From a checkpoint of a small transformer trained on Wikipedia.
Size: 8 heads of 64, 40.4M parameters.
Architecture: RMSNorm before each block, rotary positions, untied embeddings.
Each number is 128 + 24 x the weight over the matrix's rms, rounded and kept within 0 to 255. Layers, rows and columns count from 0. Numbers have three digits each.

# layer 5 MLP down (transposed), 1024x512, rms 0.0435, rows 104-175, columns 128-191
143144153103147140135131153130147155107161112140158169113147116118120112141093106133118134125118124155119137154124136130066135130111130156152168093146145137133089074154153155110131141144133138
086131128127162147131119148146115141133114132138133127122145134136118145117137166124101168117118140135133148144125107096133082055096147173138139146105141147161152135152144160099122168135089100
127124132090115108147095145114157159127138162127128111138109153138129125095131112173107143085161129155067132118174135142132117147146136109139114147115140090103128157151141085121177118081118158
167124188153142137099145074103150107121093140113144093145130127119100176127130099136101127094117109100122117100123091111119160112114119097141142129087124119124115132146159130119113127084134100
156155144097106087111103108125111105163110166161135161136109121137099120117114115144114161107111161122169115129092135135159138131133165140078108126166116156159085076136155161121103165116107157
155140081153174126146156138133150166101126107090115122107127127101144098110136147101122125166104171134102135113086156144163186092124089110096103126109140132201149145139137130096120176125130128
123137069097129098070131143147090105142147118121137110100144128128131122159152132095088102134109134106158096126147137167093114137097135120129130092110170161148152119083101109099133118127073134
173118104122150166103124119098105138185135105111111150138150161172131100139146120127101163146108118109123131102123135185149119151117125098100121094151123108135136160098145104123125182144125079
076158137145083140122108139143177097123119094108131139148177117111097127140139096113149080141124118161131135154185151131122132098136150109156136136129125148130100122154142120148095094137139132
083187101173171111100088125157095116088110137124136152142135131147112125146148129167095137114167121154126155131114113135139143146106171123131126142112121129144120126172127174097123078089161125
125110128097088121124116131153177127142168176137113116136158133146115122119129152155134155133080125138153161146120117104162102124133139160068117133161160132109138130164134133113122140124086129
134143101146140130100094152112092132125138115125156115124194129139128144167102126150116088134107125151115114107083140113151074163082148163140142127137138108129094152152127116141119103145125143
115143136116143107148110122133105109123115169114137150144107171125144157135158140079107128118108129105124142122174075126168128111147100142132121089112097113155126108129125119141123128175139122
204127086094147081112107085118125116135124142120137108192111111108088108166119166163109118091143142132106107119109116108121146161118125103105142087102129119089124160094139106147167141086166151
099145123143102105191106083108156163128153142120164102136109167085099117102159125151109129141133110156100124110116122128113145116148142136113151112121140116113150127150153110142129145140105146
123121130125166092156136136096123172158123154153111117105119119104143176105135131089085080089080139101117098103137169086098107061085153151160093135169135134157136120195083097121110131133118164
124112145089167132120119126140121125150110156133084160135085110104119161164140106116123117119153148129125128141145167118165173144156135092126135133087152091145121086106117129089178161117131155
131084111107127135139164091113178134133136130142131098116162106120098139140107154113114161145162128100153115108088156132105123091077156118136125111102172143122135120121115133148090144137108170
140136119158161115101096122111135132131140150150134161145141115115099128136115106108153116162148173171188120107155132078140074131127145129169119115192149088157147111143150100125123156191114148
097116139177186154118108126130115156138122128138119156143124134088112132125172181107110150120161104132138124120139111103135100141131152120124102135118161141137146115139157090064116130142129044
120130139123138120152116144146119152119165107097098120099128109135122110097107143135151162110139117095115128122123153104178177145125149155134102150118116146134144155145128143136109143134107142
161136150147140115099149166120124150163106121115136142129081136112096118132108146128137136126138147147098111135120117079106111123136101135123196126125114152128141158140130094140157128112096142
175158160122139085115106131139093111117127182093098132155119170070141122155116127142152072068122144093096125099185131105147112093157121132125153112152137129200127140106196116138171112146138135
092129118123133143140101117106122092142124127160101136080143136104131093113154133149141139120129081078154136144106137109176154166134109088149130148083125166124111132110125115120120125133177134
165138135158139156119119125109090153073090103148127117140105138156086142109095121147119078091118091147159104089172099158092129126126120119108178134146135119160113134105102125166131095167171151
143120154132150130092131136092134107148121111145178147115122131158113120130120088154122118123123128120109134139103148128191134111118157165136118135083149139140086134125101124135137115114125110
159127148119129111144071117087090165164123080139106100133133117130141136163098160093135163138116120140136116104114121136177168166112120094126144088121163112132048118092120117106151118115107130
102096139146121104146134147148133135088092105127138127106128148114121175131148104086143139160105123119153146116134135119192106129135121137115118148094126125147137125108127152124118169112083104
132105148148150122116139114116160144100099114112124110149078153127120119119100122119154145124157155116167098117122119091135096140120175112127114117106077144152187138102190145121129122128105086
114139099140137134090129156135174100109127103135128123151152151136129090161124110111133131093130096159185120150128149142109133126135120120141154140126153112101060126102095157103080139139139126
132123157149134140099143134091117140106132140150133186119121146102142188160157122087146064068160171141110129140076122093124110136113112150153124099118125143140128101075123135172145111129120107
120130142110119094124147122109088144106103119112143132133117127075092132115103104140129142170142145174117136182098088120140178120118105147128129143089132158157102121123120159137121087156154146
145122166113097106163125126159104117171098150144130131099126129130148162119110089149153131066130095100145180121105171138082133133161081164137120164167130099109124141110140149100155173106099124
119130123125113100128131099130081121134161116075131150155110114141139112099137135141110150175098138082135140106102126092124119140113143102150138168120195090130152135111100127137137085115153109
133137131128170189155101082146083134137114150124090133115107130128149168150113149087152099145111126141115109091107128156142118093137127131129132124127136113151104078129113154156128148129092113
153139078116133152146138142162166155167151114120113103134127169166165115175102092108122146138141129162124047084108144103162135125116147102163140134121120093139116147142093190132112151117164131
094101152128097105166086105172102111157095126105120098166122135128154155132128141167106118103128120121128188125130107109113134169111107186128123129139102111085089084112167101133114131152123099
152143122113118152144179087147112088141134108144157084091117041150148129130159120141109133182097080117150135131110122122140128177117109116160158129115156167085216109127082110151093154107112086
084137154115106150119119163121138138146126137157115120109102123104144150131164095175124094115137127105124149112099096138180111144147108119093136142107132149183123094155079082120137130139121114
126125130168086131170134142088124110123156135112156138136104135107145095165138132147131117112146088173110130145136104124096107137141101120156088115115123109170121107133114141141108131142094179
105131126112182103138128125151122131084166175135098127191155100112128116134155067131088152090122129127080121113164141098148132111158103155137154117098102128157148134180121119091150114137102125
170099125127101157120138167149137153162109168083109141144117161118134124128117112171144111124154154148130130130128114120113124141148093129122090103132144116075135152144075157107094124118109124
116163137090120119139118099143095157110118161131108164131068135136076130101135165142117102135121157120138116145169122097133124144169137157090098105095094137171152104117130111138118128172125157
091146147122108122127115130112147156136125106148110122130149140114159149070103101134133167156089108114086141133140141133134134133138117144146080169152117111144138112128112130125149125156181149
168103122127147123107122123126168123134140125145154098164118134117095122131122122108144142120105134167129145138131160135122159079127104132125143161133147111100130120098111131131146135109137133
127149128154107138096125152143140162104123128149088117084099131132155111108137161130101096187069148129084106093134164135102096125127065136136134112136156116144143163153107150158162145122108131
106131118158138142136131153081178129124104169119124137128136100109142092132070137134140138100114132124130123126144115129135156128120083147131156107119118137119139105142119109108127145183128141
127113141112156142150122141099147096135092115104114115183101114105130160169157155132153127120108201140113101150153137115131111151124164131154089152128096137149141126142081102134146119133166144
092133158130148131115131151110147136168101169117115111149124093083128137141152153105133131112105145085151109115117110143117108116160057097152173136125129137128151128102149122112107142167146144
097104128144135140132142090132145153111098120136126129127098134172120120100102075096181124109098116112142148120146128140182109117080153118110133178191142111121123136122174135152101121122096145
124112141163143079133145101153081061136134133134105115149150123141096171119112129137147140123124113118149137100142133130134124117129120113139180097110134154137095151143192161144134096104125112
150124119104137143091137120137074121122128162132070161113103157130118170103143148147146120106094133099085101108102097189173120126138055117150101133112118151123161147124120132148117108121138140
099122147144072079120125130143156142144102135118098111090085092136122137190148135090115146152118159151119155130099119129121106142136139090143128099143170168175139110156145138152136119131123117
148131121135118098163104143142152136116102103127145099161096098119090114128125107139170101121109147129151146126108121134081147118134124157147093075166146134120119115164120116081139118116158134
100175120119109157127113105101123145111139137096170127129111108109059111156132145143101086147141087127107116152171118167104102126104169106170143131125192106106098172134121128115125095110143115
104160089111102171148130133119150119153098133152124089092135121180136105140149124122133110127158112133160133102129097122165129126122150132100139098094162153120135072120111143146144125136152157
119152153134172139134137121122097109131125146114159134079122158120075166194130129128067097154139102118118121101143158154090131100146132108120161099161157120136109125159103141155102139106128123
152140109112133133128146153147112122121150108132126169153105116105090177145140107083129148144144164094134143159138158137138099112146102120135146086128123134153135140144133096112125111154098160
139151098130136131162088152100104103163130144080099111144099122130105095166176084177152126112150127137131128107131133127183103129174170137166089124111119113096129102106138129145086158137120114
087121128137112111181100094143147120103118166110099129127172144159116144158127113164122146162137150108105139121119069123112092117128139178123163105142124104136165132123106125136139160104147145
154138101149131154101148182103103126152165129083113133168147081145141109143100148106113151139165145156113121168124100109157106134147108097129132106165153118091125113125133160161129100146117113
140119149118129119105142147141143114131115170153121155115092132079130120117144085123091120118122138155127123134094105074123129137119120103112131169168117124118119121096123126144146125111117109
151143111128153131152096128140127128112111127133156138129124131136125095108144128088128148111099161131111113160145151143103133131144101136056117148125135147148136152116112115135138126146125155
139185117167136132138103126151169133092130098125136133116130100131137136137128122122122141108117084116128114149135154107113173158139152167114136134161116097104112118136129087120153171123119123
091146127148150131126156116120111121143159168113108140098122158071149169152105133131134128089089128128121114150118145129116145133100102105160152149146139117068113158127130146093151146093132108
101142112140156116112128127105144122107120131095122068120155132087094139170123104135110165161168136146124124165085108151174105181107157136100150120110136065125130112106114106152092151147123154
153146117129126120152112122086111138107130071138142148130129089107140115144142110145171130104056110146096100134131147117152077165134129103094129106120129093141181142112121132144115094126101159
157119146137126170113110097146099136125146136109137139151119137137122135123139139092174132127111118087199167144122076127110099147133114151181123083138112123105097112133130171132120134148124160
088149165133157097116113172148147133122144147175128162119149136136179137120126111125137152115159171128167157118093087132126144177108126136130145126148125166140123091114131090151082159127126128
126156149118164141154158162112167109133140144131152134133167151071118108136174154118144124080140100127080104084147099118132114110126131145116164148117124116147148124150079191050114108115139109
118134103130115112120143103124134130107094106119160189132128143139127112114117123159140115150140149151121140131118145134083115137129098135117120115070143113126135112154137118114151094124119126
096119100141146137125153094109139046076127094151163140160112135132141136099113140128103131126153120159117136174114146153168115151112120148175155157118154121112122140109124106150131121144150149
# layer 5 MLP gate, 1024x512, rms 0.0436, rows 105-175, columns 128-191
106138146127136135155153149152140135098144099130109127153096163117172126151134177162117111139109096182090144138161130165113100126135109118119074099146142110128134122152121116184102111100162075
105154127160115082108123132131132109136115068106094114055096130156177150132101142078096135114121118133148119122094083148131084137131098102123093130111106117127121096113097140128106129123126099
092140082133162151105129137130112168122172143100211145147103101108109124110134160127156170139125071125146070144125120131145140159133142129106145110139179124120133145095145127150128104109146140
071173146107193171144141146163188155106145087119169084153093137106132151127143164139163136124133146101104172100169131152129143093168134127162108110108138087173110129111156076147121123118147102
139162112129181129151118123132137135117141132142095096147153108157078150099165095117179131147107116142094127170140150142130131171118125148141125112114165090112155133121129098125105114177160137
176116120156147136087072125136173161142190118105135119129102142111108184123136127145143128106138101089167145157128126112134113146074159148122146094107097136130144101114158138142159078112130111
128087141142161157157108161163085121119117058119148164068100147167076129124164150138129135107135103143126111159115096173114102150147143132109141129165116151115110154148098127180139095113107142
075150122119181132127114161206154115092132062120119122130142150107120174104147127152129132156145132150128063116161093141135163170150096147135121145148096122131111119178110102124136119133084122
142118081124131110139113148144116130108117100096111138098085124151111135117144155129075123073154116109103104120110132157143123095087163138082134107164139143118155170131134151148097138089135210
172111141117140117154127149130123092100145136130140111138126086114112112065120146131119130068106087100134141115120111113161149143118143124104193113140166131098113139132136162123167098105124145
143172128110149128121142149095136150137165094141099111112122115149119171117112165096146134094168132114135095127139148146139141146126058129123142152168122152090093087106121108133120126156101163
095131198166113098127125159140110127133108144121131124091150174082086208120145119104133116132130132124127140101158112143105121111120121169123084117131099113159155090122129131114110083166134123
162132150098156151150128148125122079107135139093119124140135116103124090139124128122119156155088116165135113125128112127100068112147103118121156096141150094116079082089118121090103170139112160
117117094095106111162145141161121109114158140148161153142137123112114139103134142160153124142163106139134110143135142128104132116107110166137118092135151150163138110141142163121117172102135136
095107114119134127107094136129145105104131162130172099117094135100152131126143152134176114141159136125139112135133110114107155109171124127091128117108138123101144100146124139118145118142161171
139192104087135091082155155153162123115160168141111073120117153142134129151121153147092108093145133122106112132140153106180140150096128141142119138140130135119121085120156144143088116121158162
156126150120142147115106145105135108105168069109146122135143139166137144122091137115131130139150173087134112102101134120134119159146155133104124091148112093115141099136116095129167092137116104
157127151128143140099129081140140130146099164101151112167172135077153128134113160120172166119121133147154158098159113105159095136147126111144158141119142133099176128117149076162160089164168168
093178164140168139141114113151129144152119107066176129154166163072144133127141088141115101134150114137084077136116126126144112166140099146138171134177160105126101115173103115117155103075110120
142130122107106135165131125155136102150138082108117118110117116140162088157144137160147121173130106094140166100147109108117144122101097139134152128094122068104176134106105142151118138128104156
102140110106153136137094164137111123109138087132116166110134170150152145113125122100135098140138118124118138135093112153118139113135101137183089103092125137151117129144091118116115139157130143
076131136129133168143115168103141157078115096145121113135120106156127155096139130137150160179169152110148147140139135165084162125116114142160127145123172159135132145073120125115093153152141182
135143099123147128096138128116117131133118099141118104147088113131160120136108140134110132128122123112114089102112147205152147149136112166103128102115142146084167149097123129136136122139117163
112130081125127112129091137106162092117134115127112152096136184156139125112118149137135167102146096161130142109095121172148122120108124075173129110111151162113148126114150123134127144158156087
102126130104130149153129159138143129137137127141104109098144131164118117131082144138104138138124107119131123095154115116148128111120154134125124116100128140122144139138113101125159147158131136
144148118175105143162125131167095143117166098120144123144108164118123145102131141188141105101161138108132064140119117086112087137129182176106137111138130155125111128167118132155141144092099099
150116133111122154098089162146123109135136131115161120130150130160148127091120149135126164111167148149083109135083090188111165154156135155179132078102144128150161122097128115143136126120107181
105143127101139100118109156104113101169105119126137098074154134154149157138183179098141116122106143083118065174141104093154164150122076126144119110114127110151105120135149099092117096104188134
059140146135114132092111124146150087064111128124101103115151150128155158139131112102117140119159125158106120144141104147149155148135125121127134119107147144108109140120134131098149114169084141
087097138109177149104144111147136127130127111135148120153139102125170133121113154143128128154137120108124144111147118144107164119170129120181169133166111154104087134118113158120138100123163161
091106124096175129126106138127136138115164131123117151113075106126165156126130133171115141109070136162065077112145120142146114108141097147141080122150131102118118131135133084111123135104146100
141154107111132099170135132133137075162217142109169091159135124120112086116150152164162107147126168125096107119153121190109112155134097136109188103139163108135093117138135108106157114131149148
133126133147110149105158127130189146099163135113141120192071131120138152143142156089159149094144145095156140136156089112129104167163156161083117126123092121095139132134127137108131107113171126
140134144120117164150088121150114142147157108103133109144095136137146132125132149146152106157135133164139101114097149160152152097121138129168113109151124135109138106112122092152139115130120126
157079173098118076148116162093130116128139125123183140183147136145152182098140144121163115109121112125109100115104128144146138161181059151127126120177149136165138106107142145132140148112120128
146123146110129156099140116137121116101135136133141092147161150157122103083106163132158116109152161115154119124134078151148107157123130120138150130141177160162073136104101109146138107136132123
098147160114128158126169136120189137134162109140141153136146105083112114131116112074129110083147096133137070142141101104126146128149126145115116140135119178105097078127127095133142145135120110
129143136113107113145118130128147119137120171107102123130117123141137170129105128131127117133105109107109074146157140149129133127110153165128113157170120104108152121134111075122101132134089096
111090120087163123139096135125144144136140150109143118136137140100124186110097141110093127137156130052138144159129178116133138112103142121120097094078108086091136100152159160115125136118199151
092127117137100094118112166136119136121115156108091150128134138149144184123095105116148130159131086124091140118123155112140122112110104174116116146111130122120166119096118113142120135156136130
159128127125160118111134179123166103156169149099109109145119105164093139073084131148110116118170136095125105141175123103137147131165107135109141109098115115099119118089143176109109143102110126
124141136118105140157134090171110128163153129140157100123136137108130127112117141092116178157142135127119165119110091141117129107103138142141104115186098158129099107112119159131116166121124164
180096110124130144109101125130152165121167111107135125148155145125138116078058142106076124124095107096092116149139127137121127173135081134107120123157146069155138110113133121116131145136093137
143164050171150159127100136116129142134146121104121149167119142103118149119142133095168123083144152148179104081112151132099136141148127144119125128106132148144108130117103125127132138100140152
107158085151161128145120143145149124106119099135125174128105133093177125131117140151097160160119095140135071146100084137113136158143089153103142114111147136105172118106112142114147091140086128
104113108125151153145154176070135118127136141129104113168117110133134158115109122109167107135149183160116138102120139158085124107132112163163124146131160117179119114120145115100114116100127113
137144123150166114101133100166119121116116109134090095093087141129165117108126129123142154123103085097113093128193154128122144171135110149100144107139107104107096131127131128147181107098173160
121176116149112134128102131129132169132139130114138113137164173103085146095125125179092147087162107150160102092103092126133087152130176067137083113164146156118157109107151144147135128152160129
111152125085158046113113097162135118121122127115165098125140131135116131155108126135131084130145132118102141135130131154150135110126086151173132146132134177158102114128150110175139094074128128
131144092098142155130121199143104098097170128095145109126140111157074139125133106081113144136165128116191113150121138127118153116144125180119176102119100156110116113109118147180117138111086140
128111143142105133126105127116133124126111144146141103107169106106144130092135125141095103138129155118122151120126101148108169147116159100099138135171153114101143130164152147094109102138093138
127158101085152108111148122159153176150115072129137101131164124129186081110136162131131122138093111163076127152096122181154102195115143119114103066141160129182155086135116091111158110076166157
131146119113067138118201156099098110109137133142115155127128110132129148131124137136133123148177108120129135116129105137165115114064155099148107129124136164127148120100091099143105143107076151
155122104127110105131142189148149137169118126164116129089121136130208106104116125097137139122113147150112117136156141105132147168191129117100139106108103068164129084138098144180126124175159107
108148121143151163119147112120154185148104105147129105123118117150146107146159173159141090124134159147138133106127148125109135134136105148128138119168169105108107135127157088115133154166095110
129098115154143142139098126112097125136131147127160116171157154127165104118139091130110127115124093089135147148117098149131171140152178082138163144182109128130090104135131115129153139169129193
139184140154153079147097127159144115128167098106126153141129122111125119151139154108145125139146141108147144161170086131117099135160121130129095158142114104088126123111146162167140140169107169
167157132143108114098122137071181125113104089138079094171084144149120152131137130098114102114091155125140123125122149140118136117108096140119132056119091124134155120145138124111092146123159098
178125134096126145142131151101163114124092135134137140135147145158151140160131133150094119146150075146114132096092137159131123187126100146131097141097120086131159160161160144130122134132145148
142129080159140062142127138135150127158163131109116171105155136134151123134145147121127152099084084178114115079088122103103167122103106128136108134130099134121146123095131147132116107169141102
143132130142108115170134166109129140101163132154128136134107148137151180123095180126133104137181114063146137138143133128114164175120124094126143091102127070097116121081062121131148107129152157
157128174091141111109140135151097176144085146114113119091173120107144158099100124139081105129163120111097116145112158101110144120165137133137189088092135094105141117121122125136107105120151138
099124090157144117145152124140108119141115104136113135132160124159130133101084134161169084152115166119124115139144154109131130118180097136163145127106136146151105141097081111099122135129126113
116150084058121144114141129139134152110154128139167100151129133106128078107122102126129166095131141144107148126109168104116096123150145123159124158145187128078153124161162104107096120098124101
104137137096086132112116136138134122116160123154108072113150111135141111105153131106146149118151149108098126111092082118112114166186127117095148110124121146119125135116158071123138101147138131
151176130150140125117096099117099174086166129127166130102087133120151139151169185166142106134106148129133107111112140161133134108102108153118121104111159120104132138130114057114171110135102135
109087109128126129094140160165158118126129100121105134130136094106137105134124117132153127126112089099115127092180141110110173149139108094132134117133143143139143111118143152107115159093138112
112139102108147085129155163131135150158186161116154133176178144113170137134085134103102166145125114123115134131120124145124081109112106142116119135134157094139140090141127115177134106128142150
132144120110142136083129132152153072107112124153115137124156117093122128120111166125114117116128118123139118141182141145151173148127153138118129153137151114121175103151112113101109078150149107
142116113140129117124111132139152107125135131133067119166126143115105138138160166146133113135109175128134090140104084144108099131163132141119124134132155155107106068104124130112129143125098150
128122091110138129086125154140153139130121129134124136092080171135129122093123161093111158099145177100138104095134133179196118154119121133142102119130146146139111107131121123144150138124146154
# layer 5 MLP up, 1024x512, rms 0.0436, rows 105-175, columns 128-191
108110128093149137178117119144106102153121117146144159097110128136146125098109153104136100095114164101148099100112138168110154152099155118134148105141150185130122111143099099134141141171144137
145150152159127142160192122117105140114109113103155130110156144131132102180136131137127137175091150134091121147148134156111120140143132124112128130119132126164136132094153128099151121126112171
113125159118126163096127139058130164135135128097153134125101160148191169100091126094157134127113157102136129164149136152192141157111103098121121146079134136125175095138128073164140112123147104
095110160145141140141161130146150146094120089108083126168160164113136124109124131150130094170142136145145186151151077108130109147185116050105082162080134148139101141097125104116129154091157074
147152123165115127120123089143192144117131106092088092101189121111130102139134173117115140172112094139135143144114146080121112182176103181100155147119128144104085097183105112110120104102120165
167144155128117116114137092142163175090131155097142122139133108105093155110152106154123127138113081147124138140098117140187096178120141090133101103136168130137152185132130087114093127099123123
118162147174148158129085105145132129108133131082120133114144140112110109136115129149111096118109112123108102137168123095142143097141107076151084100107132114096136163138162186134157130121117099
137143129123121169153090112094143110162138148174108100148137120157121124155138123140150114146118116120108169111108115109105120119128114122133120119127097092138109088123153144130107126142102130
143127187140153124156131140109122087115134136094138137094118146175158084088154145157149144111153074128142118115142106093114108112097104168134170135090134085103154145129098127179128155117155133
156122126130146112125130119141126161156128155113078150147065088146129126089140103158088131128094103111106133127132121092183125100138122145097114107148179132143117141165160177115117148089113126
098139166154125152115142119143118129192133100098178141087116087106116125145108177157189123119165161158133138118152161118146093157127119112149093143137119131178108130184105109158152181104105131
170153096097137145105112114137149112140159127134116114100138129106111099132125126155126111125123136163116137136124129157107097145118145099176136120114125157150177158137112107134112126112156127
135141134129110120124092120147090130130169096143129136141131151076128186112154099157153165105131122115120158108125112131149132155093138144148175067151148090093165132094143104105108153106123144
141110136105132093090141127141124152139182135128117126115109157133152149150096113180121126105136130132107126167105142087107125114124102107122105107119145135100111133128115117188142121100179160
155112150144129120126063167158139135090122144094160110153113154147116119111117133122133120131146125173147132135113123223144140119162123157135127120107133119092169134105103103151171159107149085
099177123110095083138133112130147103160119133144107080142134129124144112141120109109141075154136150157131156102136158124085134118121126116135083154147162125138144184123153163119134159119100136
097139139130118087162104076113133139151122133105140133144154114140103106136128170134140105134087129178149152094132108090132115108150123116166134121125110111126136158119126140148162123160120128
135165114102095120135134147111118182151135146116100167080080144126124110151131152135104078164126126134122175106177093109126113122117105099086170102086125163117133118104140125153108188155090099
167110128146123163117119119157136139120150115160129139138104166128159133130137101106102119085140147126134087139158110130105144130092138117155123129148107102109108161111112144099084145125080100
131130177153164090112122137132141162132113112150124124135132161157081182120132105091117159119119101171143130099116129138130138159105175146131102154120135146140161130136164131140093110118168155
119120150145124155112172145133111143110138135163138132152160145174125102126151069133095108091138127107100134164107147163174159153106138113124123144122125118131144102132121124108154113114092103
115157097092173102146142129156118126119106128157181096088134146132124148113124108117102141133149144144106122135110134147150121134087165145122126128110151166145110074123101091100118125134065157
122117100088092096114089094149114098164124166155089144145116143113143150130116143142137152135108090140167121115171166159129105107176103139126090094123141115144082105138129120144131153135142092
099151132138098116111173129116103139107119127168133136149141084162128141124151126109158120141168155138109106119139107105137125122125158082101117128078108115103163140115121143058088153129081130
192117114120148147127122121134187143123137098126145133154117090097138136142113124142155135136125162081108116160115164137078147120148098113144154141160141101116127111093173138137116122099135139
100137128097093150106094147122150101096160130150117138092110128145149141120123141110149101128098096139147118112106142120117144140132133138096181128112133122132125140127145149108106153139168111
120060074133126120125126155112107074113108110113102158131157119135098157103106109152116143113156150083122142093130120128101124136106079134126121101148096145148175096174112158132086126143126102
123136112111117140130097145147156135115147133060124151166141155117135120072149124140153134108127159169120137123086105109138114153156125136103094117096148126174114129139123095093124129162104173
123132106103117127089101119160119125125098120144102130110149123106151108129078144130150105096076109089109156098150144119128099094125114155119104172106124158137133141148127101134158099140140079
120102099175097132133144085130127104110103133150108150149123089102171102096176119126119121109121136158122144101097170099112112093134113168141135136126084150138134107113106146096129119106169166
135116149118149176118137131091125110097100143130157140124123121127151082088122132113151151104086095156119102097160118133107145114127175140109127117141117123111122146106132089156113175126115136
132118106129121145126069117167134106192097104161107106103127099136127144120112106129109156127147144095145140076163108154149158102102137112122093125139120163142133110123116142132117112130144163
096136108111176123099097105114085135067132176070133137121115127125135143116122107108139128125129095136149125120085121144141092124133110101126148175135092190126117163088131149147095091087122123
107137131114109121127154145123129128066140149109114128097157130178120088173126132154118075085103140117129148127113127135132122094131130139154111129131138141169103163070124141091111106148127099
134168120115161142153172094146131130140128157128128143134126141103087133142127132154141126159136117093122120062120133186117090140185151157170140112103124127129067149110113108144175117090150103
119152114149126091107122135170125076132135143151124192158118113140143105087152092086094136102121110122132118111149172154135119104125094093147113120164082127148148115140109093113183105097150129
143148134108151112096110099140120130144102098118143123093180146132128113120106142136130141151130129114136149126144115106085202135135118099146161121129150156081168135115169161110162141127083095
162114160157077131161146128125129142139141160136129121104136128122156143148116111144183149128063143145111103140144126164150133167143104164162118168143151161159163104111152132080167158123170120
092144126139118091162136138167131145098154116094108140099190121100128126083120153110132142115118115122106148119089132102118103165130108167121158111168124120154103123124129148074168086119147142
120160107109136115148141155123127133115167097184136117134166158153156156130140112114138158136158160122133111104078148136136116125107171124139143136150113073160114116124143097128120138100127125
150139152125138117119136153176124110163164089071125080153087109113095111133124154121156126152141144093156150145153153143155158127150117158112087127129142117088166126153131140121141157152126197
139095124094142149097167106094098120136142105111144143143119097146116139140141135106164165118131125131081100113110130131106108125140106086126110120139137109117114094116088094106135128122145116
165132124160133143115120189144127095111153093173140180132088115139140130152121119096104087129142160143138144138133119142102163134145142121094111132115179149098099126131119098111119120117140156
075115136113164076111159097117064134145156117113143163084107166145146091114116163133114141148129129098140101091153132142133075120125133112127155123127148159103144117118091167139134139134117123
111148094125146135097146099114145126165132104088116133070112115154108101135105125118088141125130128095110077126162087093188130103160087164087118153150151147114122144158156117161216129152081137
186148124111122128121107117132128118093111098156135165117100129120113169143127135143106113150141108119149114115101145152168116146152122069142110142142130093099114149112085162162146104154134129
133119088135103128122143109133109113106122130115088142134130113105112126153091125109132139117107145106132120136134125126095081146128120091141116152106135086158135132142096156129103126076153113
092174130134148156099072156148152123124148143114145129117154153144117126124148135138102170072117097142111111131124129143120161074107094118103085135143091102093112131096108102167117119130111159
101113156109077149173127132108128171104101137110067147123110146163135150149131111149146162100122114106117138117119166131129081140093099140085147152112153127162155119176107129138184132162150151
147170110110166119128148140138180155140153140184134166118154150128130133107150143123105097169138082112104157097135155085085146116147129100141144117132127103125134126118161103109125150159121090
134102136136119118107155139128172119105138168097132117098157166156141145147154133104156175084141087138099120141085152120137143173120136109159114123167136144151138108119177168110103132136116153
075147150118056142138138095131101136112075121112100148099118110100114096111135139110136115164114167144093109159092110134124098137130112087094154110098153158176136120152117130114143145142143117
100164126118148106128171162143150114125131130148157153135122152148133119109149122096099142107094092114115095138121143049106105152116133143130138170092122172109119143086158140141142093088105144
089106109129126110148120115121130123132138068162173115131127152138150136115118123122154172122120145146155133131088134116125128128125118146114152143099107110131104133170096137143137109127074118
171119082091093110148158153135116125121146099130098153135074124157151123102152133077161110122167137153138125151160117090135142170132088148109132110132138121135122089123176128144117125154089147
082083131156156075076101106127137136180111082114119160135136130146136132141133100127116110084151088145120142146140137112104157146134143141158151109076110132106110137113117151095104142140113095
141153124115158119143130084140121126160136123135132155152095136135146095101128129088130111139136156134054157127130112119140137141162126092137122114090177169077154137139176149119134142131100158
126121122128146151148067142128113073161127125153166151137088082130103134148114159124152153142085113109140106154095144125131102135134113094121148111139157071115144129151161121167144087177124137
130140156097152079119102149126109115138097113138154110160103093147111125131138117113130156182121126109132093137125150130094069158119101126138088122119127134125143150169164147138114122109140114
132111122126105115136111140136126104122075162116114138108172119149106112117109125154136139119149130143146114091140135122163127143135117138124155107078168105134122100139126157102145124124136137
126160133127149122130157120075142140115101138156114080185112100166126132101125091112128104114123134141111139118185125112134087119095133173118153142130123113184138116115144109087172113089104113
089119123092130121087190118108156136149136145130122104087157130109094150096120151154079177141142144143150125147112137108132144073102121124089161120167128141128126132141160125123111122096126099
140108117117136104126116108131134109132087142076136123109118166099123125150135081147109140115088138152116105158175094095073093079097147125135138152106107085097125131160119148136137148109123098
163120156129071132162083104102152133134106100128191171197111129168167120186151105147156129128122106160167107110122117144175091146129176136111120123106077145171166102112102099154136123128140125
140097101121157117127080104096117158126155082133121117163107129101160127162174095154132101125139139131128097219121102106126108139144159085139103126151156140120135199110155092134101123115141125
127088154127128127098137130124152145108079123115140119121126124091132127131131150075131134137128121092106149191123093133118175151118129118094161127144120123080098179103168127100118056100135154
131126154115125139153129086102113137106076149096082120139131145072128140122125122170125079122092172087106126140113133132168116130161119166105153125147143126147060153107123130124134125117082125
115116119129143112163121176141117138101144133094145112160124148113085134154122106113122132145162162117147130132151136150123106133117150164165159151128195128135145113136142153182129112155171151
156076125097123160137100141186133136139150076180142125100129120142092149130161122139105120150131141079134102109101112114139125133134133119147120129124100115125093128119117160126151145139128159
122085139125160102109091121133127134118121121129154144107127095154126124093099134137090147172159122133098156115106152114137140150131152146170120102150131084128161149101134139121129128111155146
105139097126130116149152158147151138093105125123091179152133121113125113132160085108166126114142103161162131158106131059144129116131064165109108125146115118154119166148129150116141097135118118